{
  "d_model": 128,
  "n_kv_head": 2,
  "norm_eps": 1e-06,
  "schedule": "wsd",
  "seq_len": 128,
  "train_tokens": 217000000,
  "dataset": "wikipedia_en"
}
Each number is 500 + 25 x the weight over its row's rms, rounded and kept within 0 to 999. Layers, rows and columns count from 0. Numbers have three digits each. The size before them is the row's rms in percent of the matrix's.

# up: layer 4 MLP up, 512x128, rms 0.133, rows 28-52, columns 0-127
# down: layer 4 MLP down (transposed), 512x128, rms 0.186, rows 28-51, columns 0-127
up28 086:550551518506489467540487512513510501477496478504485458503506508450501504545473485509562486509486502505505513520520520490519494464441497447478533521477464522491485505487491488499457533510494554505479496495533476464507520490478505502491471524510522478510567498471488532508553482513508460515498518512528505501459449478513446500483528503509516504513498478495520543485531513488497490460456
down28 088:503515498487521492474477480518505506520504499526512503531486510495559478512445518494538543536452467503484459482560494482566470480494542485474480488500465480516484566488499535490514461490473556468475480538499490483496513512530540529499498510489533515499494469483527509508526492469487478496457496523482470506465502518485492522473508493460472488503472494509515477485559542511497508512508
up29 097:491512501478497491483493527464501490483482483489519468497490520477496539521509465497545522497484461526489512482514502485497558485505562525484503501536519509503465488543514508517523544518449476526486496511515531485482524536505531498468493530471446479519516529492494481543456487486514488489498523510424494529468531531515492514514488506437517540449469494526478510507472466479485505532488
down29 102:503526459493559486517487498482502501486501444543558459500525499469492501518481516489498480493498497474538439506472458500492485487524481495504495502476496543506481507503512508498498478491446496466467528489532483509545501525518515493510480519487519535513465553501484507463466539522525473512476474531497513531486506489503487480463553536526487488520540464505516487534461532559495484499488
up30 110:471497501493532487498540507486532459484445509505528523486528481484520510514529524518487493513487504508501497507534509524482491481511503492529499458518525504483538517513503487498489479466481480498526511481488570466499497535513489483497471483516536451504524487445484506500534553513513496548512532480468511488440441504526494477481487535477461529480435507500521496512425486526502509514513
down30 109:519491525509505560459445483502470507478536519510494514474485486504520500530468491431467520497422508530526479496505495525498502475456571477505497471514486483520476516457489527517511481528504467469499476449488464475517513527499530485511514528486518522506519480518501528482493494455502532493478514538479480494520528531520501530520499525472482519473487475494493551500521539504519519506508
up31 095:540485525500458489479476531437495516504497463506529477480492502505476512483538476543464498499501486470528520513482553492503511543471492545524571511523485515500507466498513528509506489528517473526498534517500522466496506522490506468510482472518507500469526517489487474511475514499461522486496475510473453506532512481530518468470490482506529474449487540453513495502468448522520525536460
down31 089:480517479493560480514536474549502512478487509476490530522492513463480528532533483517527502504504552516494507537504497527468491519509476509495462504489486514455488460509519502510466527487449487510495484483511543521491464453514496524489501511513490463503487451483496490526527484495528509491449496486530556447508509487482465480506486489535528524540512528570487496509518504471524490443489
up32 101:515485528478513469464502474506529515480510506523484486496510560513503476440507465457508505498539508537522533541498556469510511455522532515482503527478498487541551487482472491498510467515491479512492486511491503467504520472477508490509515458529544493486545510466482476503430545512530488521492496517510532537496453516492488482513479517497492456487500479529483485492497448493547511492491
down32 098:503504476525518509513484511500506483476509479520450461513496500539495518525496510515516462526558519476536499491500513479490512488493474479514473501527474473499529498480432538495520498481478482533478458555543510480503479445504495505480509493518516494475539523519490549531507467477454528482505486496494481497500457475536509486494530474519520501483561544471495473489539499512545471451518
up33 090:490523444523496523494513529499501501513478509485505481527504499492476523521484442545480503468516542496480505527484501487491487450471497485479466523491521559495506516518521502458467483490498538485459526471477502491466524495526504456533507472540503478524524515458513525527521498503481524542509518493497457491485453514457526494482528507517464540550479537490486509517469530487499559519467
down33 091:480500582514510508525509492538507506473543500510516490541480524463511502499516528477541533496497475475512466509484489528517494544469514502479488483489533475495469488502513428510501478500523495509502482524495508507477482523474491539466479518495496528488488494522457476477499446463501504494501487521566556519520488479489471564528503497465499497535506510504534513502458514473491475447487
up34 102:526448493535499556490496481467439517496531493537470482483512495507488513519474501496484495488515494479506542500453474478521480533472503474500569549478516544478471481485457511529489495532529486512490526492488537511486504492498504477470485440521533489479532491543524520507470524527516500507517519525511502498470557495466490491444478509465502488482517502507497535502463486478475512506537
down34 097:468504497489550512498494503506539511500465528486502508508499512536538528545500457533507471494542508499471512495523489514492505494487516493499471474449493488500492505492532500530459549511469504470501480500478528502519538517455464524493519537512575523516452519486519462470478506505493491502526468458517468510486500485516486535505524449486508520473454497507539530472500485532450461523471
up35 094:521521465491478529470462487526461499506513480472503485517542472475503522496507498506490447482510531474501503505504512496492465518540495505490485496478498465532463497531469526522503488466512499534507406491495513446538502535486499524504517522495531506497476500533518494530487468475504491525493537518521508461479519438530556464518545514510486516514508513470550540491524474477513496505515
down35 098:480530521525486510488529484524526500489483506521486508487497467480548501475518463510487526476491513484488513486476557494505560451437514515502452516518475484494521475545532471489483536503525497473479506467538490490501507516494524488528526476439545490479456518461502486517516478476527526509500530491492501493523494513487512540496510512474472468560472457501517497544539466522496517493478
up36 086:462487483494490540510507484519510489530497518475543493489524454506467454529490498485498531499462512480522470510534484454501509487490505507464493500510532498539525504462539482484495550471539486483511495483567485512521507513503481526501489458498540516480514504551509522518525484458457527498548501517509492514511517527518471446539478486483461516457531480485440468491478472504495526499509
down36 102:487544492451489459485465558511473487505493494504473537542528501475497503467475492494486507498507503465509507467509531526461498520516523530513498473542508470493480461522464477507492453535464545485455528541506465513507461506492546492547515499506488514536505505512514508459458500480469516457520512489515483510520499505495525546503512542501521473541526517506516490485448506520464504483527
up37 107:449457472499487465491514502475497501537448521510527469497492476482465516498520505552478508515489485446480498486507510488477525510510447516585534506473490518469449517481498513503490470499523488533523507478494505488542529517531487503458525525543514468511502493540512529540467517504452490517499530497511536525510514488528494472505501491491487508486470466488475502548470471520476503501533
down37 110:493527524452478516517467479492509511488558503537495495509536541463524529525478498483549492514483453522541474509515522493508461538475540465497465485514493505496459515552463539477471515477498470477464479533538501471500502491466496531490505488443500484483486532482508470500510528497455494526458496514501514513511506492480469483517523512526484491485494521536525520545470527488516493529459
up38 091:462498468458461463494552513488492490527548470491494454494501518497467497488457509517539546510491492522511484548510478516502497436513483518499488541491498501528492506532499501525499515526494508540487485507503490518497500502498507507508513526497486469493479552496504507477501464511536497466511533513517465528529499475461464441546486550523514551445472494491464533472457498504520520501504
down38 101:480499540498519463511477523457527525490481515544488500497459517543519510484527478506500458496489509532470527485509502524515511470488465529536505495500494456497475452517495485517510503472480485462502481535537508526470455465445510511470458472473494511516500491549485536500482513450460471522503523539516515503524497495441549486528490496521506496507526538523543492495484535475511528495513
up39 110:500466482465473463512512468491491464531445497522554502513515528495483533494488506483495536490555512507537494494477535519472510480494523505508552471533514480473454488495514543501480535507534487536486489502488488501506486477492481466542535472492510501482493480468491523561513535515508453494479482475528546497508487488519511524505475497495474503534471538468471499445515459500517520504546
down39 112:542506549543500520479502481529488523467526506489465516456477474510479523515505477528459476496505524490527518489514518479511528497517512503514471501522476492472538488515536475549498481481460505466458495512473525493475529501484520471503524532533492503555512487503532498479488483476495491444471481580484496549487489515529500516524549480491493483501495518480481482523431520503508500524463
up40 103:510478455504486510499527500522477474484465487455489492495503482456500469497458472479515495518537479538472539474505510479512491499551508460521485481496552536502480501502545504489498506554481528457495497478479520472444524509490548493516487518516508529532498477477483469553493533489555505497504507484569516469532493491516478500545505511490492505522461531451508512481476527490514488488505
down40 100:528537534447502545503490487524505455471476486486485523559506530508499497521504479490471537499504539519510487507467469466494479483470489449520493538504540555503515490491526532511464506471518523518540515487511507473501510446484530504488488555479523522524476446465500482500501483529462491528506530493541463485464478496502465476478516522520494497522495491481503494471509474479537536484510
up41 108:481530498504489499502481505504493459544519512534488541493461531502475514528489458488468521525466550513499517525511509471484522512515483478511508496495537481490473472494501527502480457478495460517493468512522453470534498514472518481507475511526513531462478492512472484543458456514436517500495508498519484458533486549557540527485508503519541491527504517499463469486483500517549492532475
down41 100:480560551461523487513514515489538482467523468502498468502529515538520514529506474481489497439505534513542493530494479456477508497481491516523485490505482541487517545498492498457512540492489481452525477480468463520497516529474472490508505514517490513524510482485505525486539519552498490517521521457508546498496432466515473513493506504465479544482520491477483521489493477457488507535495
up42 098:480509504512486484500477462475525493501482488503561480544523487515473528485506526548506506512492508511494496518551513482446516493493520483496489483490529504507477499501524517541514485510486467492480477523531518511500514432528520485513524517518526481443501475508510457434534459504509487544536493483518543444494468523497544533478475512500511478485465516468465502513447531515499518521500
down42 093:491483463509497502498500499540490506523495504543463473496524493481495517544527417487504485497515468509482507505489492512543490524521524503488477477485494496515535485527502505462488450549523523516510517456522504495468454521466490518548509512466466487536477507478467544528502485519457503488455520522523542511472503487455481474497511478519511484503505490488491524538534550498506477474557
up43 086:485545541496479470483513522495502475503505511494541468527457497496513491487495521494514487535479528480517520492554471471502500472498522467493492512456485472483466513519486487510543510518498560475442515491503494456506494485520505498494489503464495503496524466507522532483536516479483517537479498523495561508492479457493485497515539456515482501490508494521477525470512540508425488573530
down43 107:496480487506490520508490451526502517513524454507489537466513472476494485498551529499459489477515527471534497468468485532460500541522460575488518513518489536518501470475466511540497475466529514507532523499508510503483480453493495458526485505515480426503512522500480522542462479525433497481499550501518506493517482520491486510513486508502513500482529506494517512493525506484540509461513
up44 102:503483456515522526464483510516509502463493516502521466508543449512523458457548481474506468509462464493508493517462509507484462503516519488515526477502485509494476520463490499530545502489550466560530442546472485536496508467491558511495499485526501521524530519493494459525490529467484511514522488464503495509522489496539508476478515481478512510526496516514477515475547477506529465513485
down44 100:493509496479480529467476477484530542498472506505508441514446497458508515531488519490504519559500464482468471508532540516483455545499496497490522508508477520472466532513473514528504531482492474519502506505453483474508522447549523553492522529488493501493488495501489508547494513520511480477476516518509500516516514518517495489534474452497484524478536493488441558479494486451501498526490
up45 106:476474514481558550499538497533503506510522496488495516471506479495502528510506488501511515483477480503508538469511506478459498548479546516545499494516480480470494494516519491488495495484435541509551479542498483500489512453496467471551498512485563490455493513468496491516523499489495492559518475470474463512454498450527522496483542491518495474504494496486477509515509499455530520537482
down45 096:483500537509505487483501492490507489462468535465478553479527518468488516497485503509517512500511459526446498500460488501481482500471481541455480504465524534544514461518503515485509506513496505503469478505468506527486502507518508490506519502491521484522465511521509482446521479490504549461483481577542472508487467532468512503510479524475496522508558486527553518481534537530480479454494
up46 102:504520476505489498472545501475498503512509539489503502433503513482526478519506453521484500524518514486474496508519559471496501493497529498480539509517455487519487473479483498505479519531526500503516519562535499516433501536537519505524493497505457457492506518494552487492486482462517462484478451532447463512519508526475488481563530493515515480525499522474496462509513500489478493527467
down46 101:470529488494491489461469510492503481468499517503510533519498512536499467545495516489511523452513470564490505546515471552522488487498472488491526497497499528483512539535537473492497498510484498498516493537473539468522520504486492480451473504532473497455519501503491531469484516508536540542513499474511473513490491471518562509439499514467543500452511518473509486482473535478491506499453
up47 104:511506480502502450487493474496493508477527496522493485492495484540495522532506508496504531497474534497496530499515475487499485501530453492502563482547522507477532508500522535482482485472520510518488462502505532483527495453463471446490458497537491546502478497477504521500515498495553525517485470527500479552452485533544505522501481541445468538503515478499510520471490534457522447504480
down47 110:532491488512496489460517506512517497492513463488514477465517537517480525484482523517504518511499538498524503478463513521541517473482526522427554483526507522510469486480517482552548520517498511515509497529431545471483496454488492491520461510538517501463479470513478499483507527525523499521492513493473500493518546502516470477501498507494480491459519500528514487442459456463525502530472
up48 108:472504477504472490496452543497478517525526523493486513529533470458486498521470538506531513519477487490554488474500484459463502468509457507507482494507477531492479477482523492482490539524467519467468523516553532479523484501456499475531514530518492479477501471531493467533496461523488537513537464468523497501531473526512514515536485542499450507527491453505498541486495523520493521519462
down48 106:479523536519491500487523459480537530510490491465507462523478519509552508510498492502523479490506536537515477483509501492461504494500569477514494513531472440500470480515495514460539465497488497511486499515479488482523511509522508526506510489509509482452491544502444507506470527529473483459508501485538471470486494504520530465516565490461488485507517522443499493469550493488543522467518
up49 106:492518460503466506479517514512507478475461503470510520508491521510503473542465517532484511530517494450495502515499472524475492460499508440528515490493516519504509490512477545520459491525516499494479525523476488479491510539523478453502490517484510497496518522478545539515554501522514488522479453522491496469431477483522487470485472532548546493516473515517517480464476481520484567538488
down49 103:492478472483494494543492523507507466506511499536473535513461521559535489538509534505504507514549498445495506504497499529520529490483500484535473480490468517517469470517476505482524509495484425488530475493474454489511523518481507515492525549491516462499508490479491516507509504495474501528510497546461475471465488543522456481479485503478542524538462517468495466493506500500483554536467
up50 102:498509516495497494526499514503432499509549507511484453522483512514461502540479515489563479505505524444521484469516445517500488496503484468462503498497510505490442483492484532495515559513555483465453512496521479501519489538475500509471501490462503470517507506510496481490489521519553490530493518486508473481490447503510500531519458529472500523529518489485528508540506553515511467503474
down50 102:491458494495498516474484469496511503533477503512486545465492508503504510458535536506464485479515520525528475474524519525504444487482516534500455492560492490498482546512515475551496501489459471493483494474476479498479474533511493538537496462490532476513523491460519573483512529536533511517465481529507471459538523506499496510525481487511494486445524494489500522506496463474508488543488
up51 089:475517546548489506474500520537515546487480523489474496529534493482492532513516477465454486506451527501488486542457498471453506472525485516542524510522458511434499496517499520518543513513512495499521495499504482505500483525506498472479507537483496494523527505496461497442530524557494515479520485431462510516514538506524510490487464495494535479480470485478506470524485478496479520526516
down51 084:524451492518516496524516485513503471484502489487513475495501503517506479446559535509539488441532493521526508492486506544542532538456513522474482456490508507510479487479509475510453500480503485517478478524549508534495493486485559526493501523469511488458533485514515464572462498446493538492453500544493527510534504500499533476486505507493516497490485498482469511516520483506508480479488
up52 095:503465501461499523494502455497547500476512493472521513482494467517485500472490496514486536472448504508514491530511473535490475448535508490490494527536522504463477476483524485492512509522515489579480496460516502497479484478502513505477467495481549500506514513506530458479454493488543445513539518492498530507512503533530502508537524490500545523484520444532483546490472514498517458526476